{"n_layer": 11, "d_model": 128, "n_head": 4, "n_kv_head": 4, "head_dim": 32, "d_mlp": 512, "vocab_size": 32000, "activation": "squared_relu", "norm": "rmsnorm", "norm_place": "pre", "norm_eps": 1e-06, "positions": "rope", "rope_base": 1020.0, "rope_fraction": 0.5, "qk_norm": true, "attn_scale": 0.256, "bias": "none", "tie_embeddings": false, "parallel_block": false, "extras": ["some layers without attention", "local attention windows", "capped logits"], "init": "uniform", "init_std_qkv": 0.0377, "init_std_o": 0.00805, "init_std_up": 0.0377, "init_std_down": 0.00402, "optimizer": "muon", "lr": 0.00305, "beta1": 0.93, "weight_decay": 0.013, "lr_head": 0.00496, "warmup_steps": 0, "schedule": "wsd", "decay_fraction": 0.821, "decay_shape": "linear", "final_lr_fraction": 0.0, "batch_tokens": [16384, 32768, 49152], "seq_len": 768, "doc_mask": true, "train_tokens": 347500000, "steps": 11906, "dataset": "wikipedia_en"}
Each number is 128 + 24 x the weight over its row's rms, rounded and kept within 0 to 255. Layers, rows and columns count from 0. The size above them is the row's rms in percent of the matrix's.

# layer 6 MLP up, 512x128, rms 0.254, rows 496-511, columns 0-127
size [ 86  77 123  96  94  97  92 104 116 115  82  83  86  93  96  99]
[[111 121 132 139  99 133 123 114 112 140 127 102 141  99  93 122 126 132 145 131 103  70 189 116 139 142 155 160  80 121 112 120 154 161 133 105 144  91  87 106 124 105  99 127 146 100 121 155 128  94 141 117 134 137 142 140  89 142 117 118 113 135 163  82 151 123 121 120 135 151 122 117  88 124  88 120 155 172 117 122 130 103 137 138  87 121 124 104  95 129 136 103 107 125 140 109  90 155 135 105  84  99 150 168 167 149 170 169 182 105 137 116 130 152 102 168 102 167 120 113 150 132  86 113 114 152 121 139]
 [127 112 151  89  83 118 119 161 133 123 141 138 108 135 144 118 164 118 125 158  96 139 105 100  95 173 161 119 139 121 163 140 106 126 137 122 138 131 111 152  95 124 124 126 130 162 103 142 132 104 155 122 139 152 126 126 137 139 117 169  84  96 120 102 152 122 115 111 116 145  67 148 133 140  61  76 106 127 132 123 119 164 147 115 112 142 138 170 118 127 106 107 144 179 128 117 104 193 131 118 139 125 168 150 167 127 118  96 115 187 154 124 111 128 126 155 117 124  89 103 144  97  98 116 145  87 130 101]
 [121 131 162 136  88 153 118  89  89 116 151 149 102 146 118 109 132 126 129 176 145 170 154 138 125 125 121 100 119  97 128 102 114 128 159 139 110 124  68  96 138 107 159 143 102 138 156 146  94 166 173 123 128 105  96 140 149 103 105  48 127 128 128 125 135  86 132 126 115 186 152  95 117 104 107 116 126 126 101 178 156 101 164 112 133 141  98 100 131 138 131 121 120 131  69 121 125 103  96 114 121 142 131 149 134 122 141 120 154 135 110 129 123 133 171 106 163 110 102 122  97 122 151  96 147 102 120 134]
 [130 144 132 117 111 109 136 105 115 152 157 116  94 140 157 140 111 135 174 173 117 157 144 126 125 130 171 128 159 115  98 161 171  97 163 140 132 124 121 151  85 117 107 119 144 165  92 133  81 104  98 129 116 122 157 127 154 172 121 136 115 121 130 121 168 151 140  88 115 144  85 111 134 126 150 130 138 188  99 119 155 112 153  77 100  71 112 146 107 136 121 134 146 125 130 174 102 142 103 156 146 106 143 155  95 131 123 149 142 119 144 121 158 129 129 117 152 110 101 131 129  89 132 157 159 109  79  96]
 [130 131  91 124  95  91 125  92  73 144 134 104 115 126 109 147 134 106 171 186 140 124  72 120 123 193 127 118 169 140 137 127 113 127 103 131  95 114 126 146 134 124 130  93 109 151 166 126  80 136 115 135 184 116 131 136 157  82 128 169 137 123 148  96 112 170 118  95 111 118 129 127 137 124 163 109 142 116  90 126 125 128 151 139  98 116 132 138 135 117 108 149 171 128 106 104 133 145 113 110 180 129 132 110  93 130 141 183  93 105 125 110 127 102  88 142 100 129 131 105 157 132 137 142 166 124 135 103]
 [145 113 138 184 103 153 117 102 151 109 112 154 152  98 108 125 129 186 118  89 106 113 114  84 120 124 121 126  88 107 152 142  95 154  66 136 152 109  92 133 123 108 182 105  67 100 109 137 144 146 150  96 122 122 104 139 116 135 157 131 123 170 120 120 129 128 167 142 134  90 167 120 136 120 130 116 128 149 109  79 123  98 115 127 139 138 127 118 119 134 150 126 112 103 136 150 104 134 117 159 173 165 111 146 114 152  92 121 138 161 128 141  94 149 105 124 152 151  98 148 141 112 139 136 104 159 113 183]
 [136  82 148 163 138 123 163 109 149 149 153 127 139 119 188  80  78  91 118 135 122 124  94 110 132 172  99 116  84 109 142 140 141 156  98 160 103 173 136 146 136  87 120 155  91 111 141 113 122 138 149 138 103 121 132 160 110 159 100 117 122 129 151 123 147 156 140 134 133 135 127 172 124 135 140 140 142 117  88  52 140 103 117  94 161 134 122 176 136 147 117 108 129 108 115 154 133 156 111 167 115 125 113 145 134 146  96 152 136  89 128 145 143 166 134 116 113 123 108 120 136  82 129 143 103 132 125  87]
 [109 163 127 115 130 108 112 170  96 135 108 142  98 160  80 138  77 122 128 177 108 159 110 134 163  82 126 156 159 104 143 127  76 137 143 122 141 101  98 100 133  97 131 165 102  94 134 109 168 139 128 108 129 143  88 128 132 124 154  67 124 163 121 141 140 121 134 107 126 144 123 136 132 124 149 142 124 144 104 125 124  99 146 134 145 143  76 159 158  97 132  80 122 138  98  96 117 133  97 130 141 114 115  86 126 131  98 109  98 139 157 134 130 137 157 171 132  99 144 134 106 153 137  73 155 160 114 130]
 [112 109 118 171 122  92 131 149 132 134 125 144 101 124 161 110 120 149 133 144 154 160 110  93 113 195 135 121 112 106 130 134 172 120 153 148 148 102 110  90  90 125  92  84 124 155 118 118 150 107 117 126 139 137 115 113  86 114 158 175 130 185 109 166 133 143 135 165 124 104 138 149 128 102 115 130  87 141 136 120 141 100 107 104 130 138 106 150 102 151 121 121 124 115 124  82  72 165 141 116 109  93 103 106 121 160  94 136 137  88 130 111 136 136 152 156 169  92  98  91 134 132  99  97 151 112 154 119]
 [123 126 130  80 143 184 115 164  75 118 126 118 139 115 135 119 159 128 111 103 127 162 150  95  84 111 156 120 122 167 122 103  97 135 116 148 125 115  93 108 115 118 113 169 158 128 133  85 151 110 136 156  78 127 146 147 140 123 107 174 130 188 138 130 143 129 133 121 173 123 160 120 115  92 161  99 100 136  96 146  94 105 104 105 156 129 144 166 127 145 110 128 138 102 110  96 188 112 143 128 116 128 107 104 177 140 123 137 141 127 125 112 112 132 138 152 126 101 112 130  83 126 113 164 175 142 140 116]
 [ 87  87 138 129 139 150  96 116 133 122 109 127 138 102 102 123 118 171 119 141  95 121 138 125  84 131 136 126 126 116 148 129 111 112 120 125 106 100 168  97 127 112  94 107  90 160 117 173 104  94 139 110  72 128 140 125 148 135 143 161 136 165 100 127 142 131 120 109 179 121 107 131  83 142 130  83  80 153 108 103 160 121  98 146 125 162 135 117 109 173  98 111  65 115 134 141  87 139 109 136 111 122 112 100 104 126 146 126 105 118 164  99 112 106 127 164 111 129  87 123 153 171 104 103 122 148 125 165]
 [107 126 141  82 140 131 110 106 121 158 100  62 130 126 112 135 106  97  97 115 136 140 132 123 102 137 147 101 170 106 166 120  96 154  93 152 159 169 138 175 148 109 131  97 166 113 156 119 108 100  84 139 136 105 133 175 150  84 102 133 117 132 149 131 126 159 136 121 103 161 127 152 155 122 141 118 108  73 132 149 120 137 105  98 149 128 128 125 121 107 182 100 107 141 130 125 129 105  95 141 143 126 160 157  99 110  86 153 134 123 125 103 139 159  97 127 100 147 132 120 116 106  84 105 128 122 177 106]
 [110 135 123 185 189 136 155 137  97 127 101 106 118  86 121 110 110 103  76 129 128 111 138 155 109 107 138 105 157 145 141  95 134 130 116 132 150 101 150 140 132 118 104 135 134 135 150  84 112 103  85 105 116 147 136 129 171 139 139 149 151 157 141 116 133 119 133 151  64 132 146 152 124 168 152 104 164 142  95 177 110 160 146  93 152 145 130 138 110  95 126 135 115 115 122  88 137 141 166 114 151 151 136  85 151 135 153 114 153 124 156 112  95 144 157  96 152  80  90 126 126  98 119 130 119 168 130 101]
 [125 120 119 155 165 146 148 144 124 154 144 122 135 147 120 128  87  70 103 127 110 194 124 108 152 112 148 153 120  76 160  86  92 144 103  81 155 181  94 108 105 136 148 159 111  73 154 113 132 135  99 121 113 117 105 107 160 101 145 124  99 129 117 117 143 105 137 133 118 146 142 144 150 147 135 120 143 146  95 153 141 175  92 135 154 146 116 142 180 130 117 131 111 137 164  97 135 149 139  82 107 143 135 145 117 136  82 107 100 151  89 134 116 111 149 126 130 115 153 158 153 131 104 156 131 133 148 117]
 [ 93 114 162 119  99 121 138 111 116 168 118 127 119 123 122 127 119 126 100 138 130  96 167 151 125 139 121 132 143 101 169 128 161 131  76  83 108 135 130 117 120 110 143 173 114 143 119 136 175 117 157 158 130 153 129 166 126 136 118 161 121 110 136 193 177  98 109 122 107 131  63 160 145 118 100  89 160 119 138 125 118 103 150 108 152 118 138  93 108 103  87 141 153 122 145 123  79 134 120 119  69 170 132 113 140 105 143 101 138 108 120 128 125  87 121 163 141 132 144 144 166 139 121 128 168 142  93 144]
 [140 132 128 112 128 106 128 151 114 160 157 121 157  89 162  99  85 124 162 130 124 106 143 135 167 139 121 117 127  68 131  86 128 156 125 145  87 139 119 159 140 156 132 137 180 137 159 132 130 128  96 137 120  81  85 120 126 142 128 138 129 111 114 141 131 136 165 110 101 148 135 114 129 120  88 115  85  90 141 103  89 143 138 128 110 140 144 113 110 149 148 106 169 106 143 137 133 111 147  78 132 152 173 110 163 108 118 172 155 142 112 123 157  78 143 148 160  90 122 133 187 112 124 143 151 162 140 157]]
# layer 6 MLP down (transposed), 512x128, rms 0.257, rows 496-511, columns 0-127
size [ 79  83 114 103  93 132 110  86 119 112  89  85  87  86  90 125]
[[153 115 135 132 150 134  76 101 139 163 158  72 108 121 172 198  84 123 100 104 164 119 157 125 127 167 150 114 130 138 151 145  76 116 161  94 126 102  95  93 132 115 107  93 106 110 120 132 127 126 127 147 141 124  99 142 131 138 154 120 118 128 143 138 165 132 121 157 122 133 155 115  97 110 100 112 175 112 120 104  88 122 131 117 158 194 124  87 125 169  96 150 122 103 121  86  89 143 123 127 135 115 101 137 138  99 136 129 128 129 157  89 168 123 118 139 116 107 140 113 130 150 121 153 151 143 136 128]
 [131 155 120 106 155 160 116 127 137 149 160  93 152 113 125  94 125 156 110 169  89 111  99  81 192 147 128 102 128 110 132 148 112  92 155 132 161 145 159 117 124 125 142 163 127 138 162 132 168 157 170  87 104 121  91 147 111 109 148 135  82 169 101 137 131 104 116 123 134 157 107 104 146 158 145 114 120 110 109 124 160 125 150 117 125 160 101  82 137 129 110  95 115 154 169 110 132 151 148 125 154 115 124 136 153 147 135 126 151 171 122  94 105  95 149 150 155 118 152 126  90 118 118 184 149 133 135 138]
 [119 150 135 115 124 123 134  91 154 118 117 127 138  83 115 167 195 179 156 109 132 143 110 107 104 139 117 121 112 165 120  95 115 113  96 151 137 125 118 130 140 176 183 106 135 145  90 140 126 144 138 151 131 154 120 164 140 130 143 131 153 126 127 131 122 140  96 135  84 115 148 109 145 148 166 103 146 128 122 113 127 161 151 137 126 101 113 116 115 132 119 147 133 186 109 139 113  89 150 142 101  97 150 141 149  95 110 112 127 111 100  74 153 100 105 116  60 136 105 115 129 148 192 137  94 104 112 123]
 [129 152 179 142 135 100 125 107 109 110 127 132 141 122  88 141 124 118 133 141  86 113 104 114 114 100 128 128 132 132  92 145 151 137 160 116 111 129 106 128 137 141 135 131 126 171 101 136 122 127 129 111  97 118  95 138 150  92 137  98 105 115 166  79 105  86 129 126 135 153  92 112 131 106 188 108 132 102 106 120 136  98 158 149 147 130 180 144  78  99 101 167 137  86 121 135 181 149 111 140 130 110 190 138 164 140 132 116 125 114 131  75 113 142 119  83 119 125 164 141 100 111 160 151 162  93 137 140]
 [147 130 112 121 122  86  66 132 118 112 115 145 134 159  80 118 133 128 163 158 163 103 126 139 116  96 137 143 170 115 154 101 104  92 102 108 149  91 107  97 146 134 131 152  97  82 131 146 143 138  99 111 117 189 107 115 135 121 101 160 162 151  97  79 100 120 132 100 152 151  97 123 132 139 136  92 119 160 164 166 135 128 165  90 122 115 150 114 147 126 133 153 135  88 141 129 167 126  92 123 124 103 126 151 101 156 107 167 114 110 151 166 115 127 100 112 104 140 133 108 121 172 103 132 123 123 110 142]
 [117 111 142  96 106 169 112 113 106 143  90 143 124 147  97 153 119 129 116 176 158 140 112 128 126 113 142 159 138  87  88 125 112 152 101 120 112 145 104 154  89 126 101  98 183 166  91 127 114 141  89 119 144 148 107 136 144  91 137 124 155 119 115 129 111 106 138 153 179 129 138 154 168 127 177 117 144 145 158 130 110 126 113 120 118 145  88 119 146 132 133 117 156 123 153 162 115  76 125 134 144 163 148 125 132 135 153  61 145 117 140 190  90 116 141 122  95 159 122 124 121 163 123 118 144 140 173 121]
 [125 132  87 103 111 105 153 198 125  98 116 134 121 158 140 143 119 129 121 113 131 133 108  97 182 130 118 107 134 100 135 152  64 151  77 121 113 179 106 109  86 122  99 132 116 115 134  98 103  96  69  85 139 129 138 114 136 144 146 138 126 128 158 109 141 142 111 124 134 141 132 121 136 103 143 117 153  85 123 137 126  74 149 147 141 116 111 141 130 129 141 136 111 110 111 111 158 126 126 150 112 141 160 102 165 174 138 142 149 106 121  63 143 169 114 110 136  93 144 142  91 140 164 153 121 131 146 104]
 [132 113 122  84 188 115 145 113 157 155 131 159 133 134  97 143 146 135 140 140 133 116 113 133 106 129 132 135 154 103 121 154 128  88  73  96 135 133 189 136 117 113  79 158 136 117 147  99 161 149 118 103  96 123 133 112 108 150 108 142 123 126 123 135 105  90 151 113 133 135 116 112 175 121 124  98 127  97 133 107 111 130 111 108 115 101 113 126 139 181  72 136 104 137 102 146  97 137 136 133 139 136 138 167 175 150 139 109 168  92 111 174 153  96 129 116 133 134 146 108 150 194 113 152 106 125  81 122]
 [135 128  83 137 107 144 110 175 154 150 135 164  96 122 148  69 180 198 156  89 104 138 122 131 116 139 162 112 109 130 123  98 151 129  93 153 166 138 127 140 120 114 130 163 140 111 115 129 125 111 140 115 139 154 163 149 141 119 108 123 117  95  94 162 145 109 128 140 131 124 176 123 139 152 129 179 139 149 124  99 116 102 117 110 131 122 151 157 109 104 101 109 135 148 164 131 128 116 128 151  81  87 128 159 148  76 114  98  97 119 117 120 176 115 154 159 114 133 106 146 161 142 160 142 150 136 147 123]
 [137  98 132 115 145 118 109 109 168 107 148  96 167 150 136 138 127 198 136  94 139 134  88 168 117 135 163 134  86 131 153 114 100 103 145 106 117 132  77 163 156 130 156 117 156 145 104 122 111 102 139 136 110 107 135 113 137 135 129 165  98  93 133 126 153 147 105 182 134 164 145 112 113 163 110 150  77 123 130 158 125 133 121 126 140 160 112 127 123 116 170 126 176 151 107  87 136  95 106 108 126 128 108 116 122 168 127 135 179 121  91 114 131 143 121 139 156 136 117 132 123 141 110 146 135 125 190 166]
 [144 161 109 134  94 164 154 101 173 155 130 109 103 130  87 122 192 126 175 115 151 122 111  69 129 106 101 103 121 147 153 118 156 123 101 134 122 187 126 162 153 148 131 143 116 148 123 141 166 149 146 109 114  90 133 121 129 131 102 158 132 107 139 156 102 118 134 131 157 117 115 119 131 133 192 137 117 184 106 163 108 140 147 112 127 127 130 142 148 136 139 116 162 126 114 121 135 137 128 113 107 133  90 159 117 108 122 106 151 121  86 143 124  80  95  97 129  88 149 101 151 123 136 111 111 120  92  80]
 [124 156 101 100 111 100 129 147 121 165 123  91 111 133  59 106 136 111 115 101 128 114 118 123  97 103 168 119 124  99 149 151  86 173 109 148 148 113 126 147 126 133 100 119  96 126 187 144 150 141  77  96 166  95 107 117 128 139 144  88 108 146 109 149 133 111 124 107 120 123 138 119 111 140 136 168  86 120 170 129  76 117 125 171 155 133 144 161  87 137 169 106 155 133 140 118 125 159 119 120 103 110 150 130 117 130 129 144 166 186 121  97 149 133  98 135 105 141 112 121 153 136 134 121 127 158 167 117]
 [127 146 174  92 126 122 127 140 127  95  94 150 164 149 133 143  91 140 165 120  57 151 144 119 150 123 130 111 165 137 111 134 143 107 136 167 142 158 143 120 120 128 106 137 107 119 143 183 133 117 133 131 140 155 156 112 135 125  78 107 133 121 104 141 130 107 133 148 146 150 132 143 145 112 135 143 152  68 131 139 164  67 162 130 115 123 114 136 143  63 135 102 138 130 105 141 162 122 137 151  80 157 134 139 154 134 165  79 117 148 117 112  86 120 121  82 114 148  96  97 108 164 142 129 150 140 136 107]
 [153  93 153 127 156 101 112 146 138 128 155 152 157 154 139 121 108 149 125 153 113 111 114 153 110 128 100 122 144 149 121 148 158 169 144 132 113 145 137 136 153 126  80 117 147 129 148 108 142 151 148 141 125  77 127  97 142 105 152 112 162 102 117 150 120 110 142 110 110 162 164 170 140 132 126 167  73 137 101 182 146  68 119 138 129 101 107 123 117 127 110 125  87 172 128 143 105 166 127 154  69 134 121 157  86 116 116 109 164 140 106 116 148 139 123 182 159 160 106 125 142 155 131  95 121 102 137 104]
 [165 133 176 100 114 112 104 114 136 116 104 128 150 131 121 122 127 184 139 131 118 166  99 154 119 102 131 121 172  87  90 132 171 123  93 143 146 136 137 151 137 119  98 162 143 110 134 145 106 139 124  95 112 149 150 130 112 114 121 112 121  60 118 157 124 139 122 139 164 147 137 143 155 161 155 119 130 113 134 137 106 159 118 115 120 122 123 132 126 124 107  98 146 131 138 157 152 115 154 185  72 150 137 130 112 200 121 125  89 122 101 185  96 104 132 108  92 156 115  99 148 169 147 118 146 151 139 124]
 [134  94 134 102 132 151 140 123 131 125 139 165 168 115 100 141 137 120 140  75 150 121 119 109 156 111 107  92 113  99 123 171 163 167 150 165 126 132 172 182 118 151  97 106 156 149  95 142 128 118 105 131 156 117 104 142 102 144 146 154 128  91 112 102 140 126 119 134 158 120 124 145 125 146 128 135  89 140 155 115 127 164 107 165 143 152 174 146 142 137 153 101 136 127 148 177 117  47 157 105 159 130 143 119 164 166 118 166  93 113 118 168 119 131 125 111 120 113 143 146 134 164  99 147 131 113 147 119]]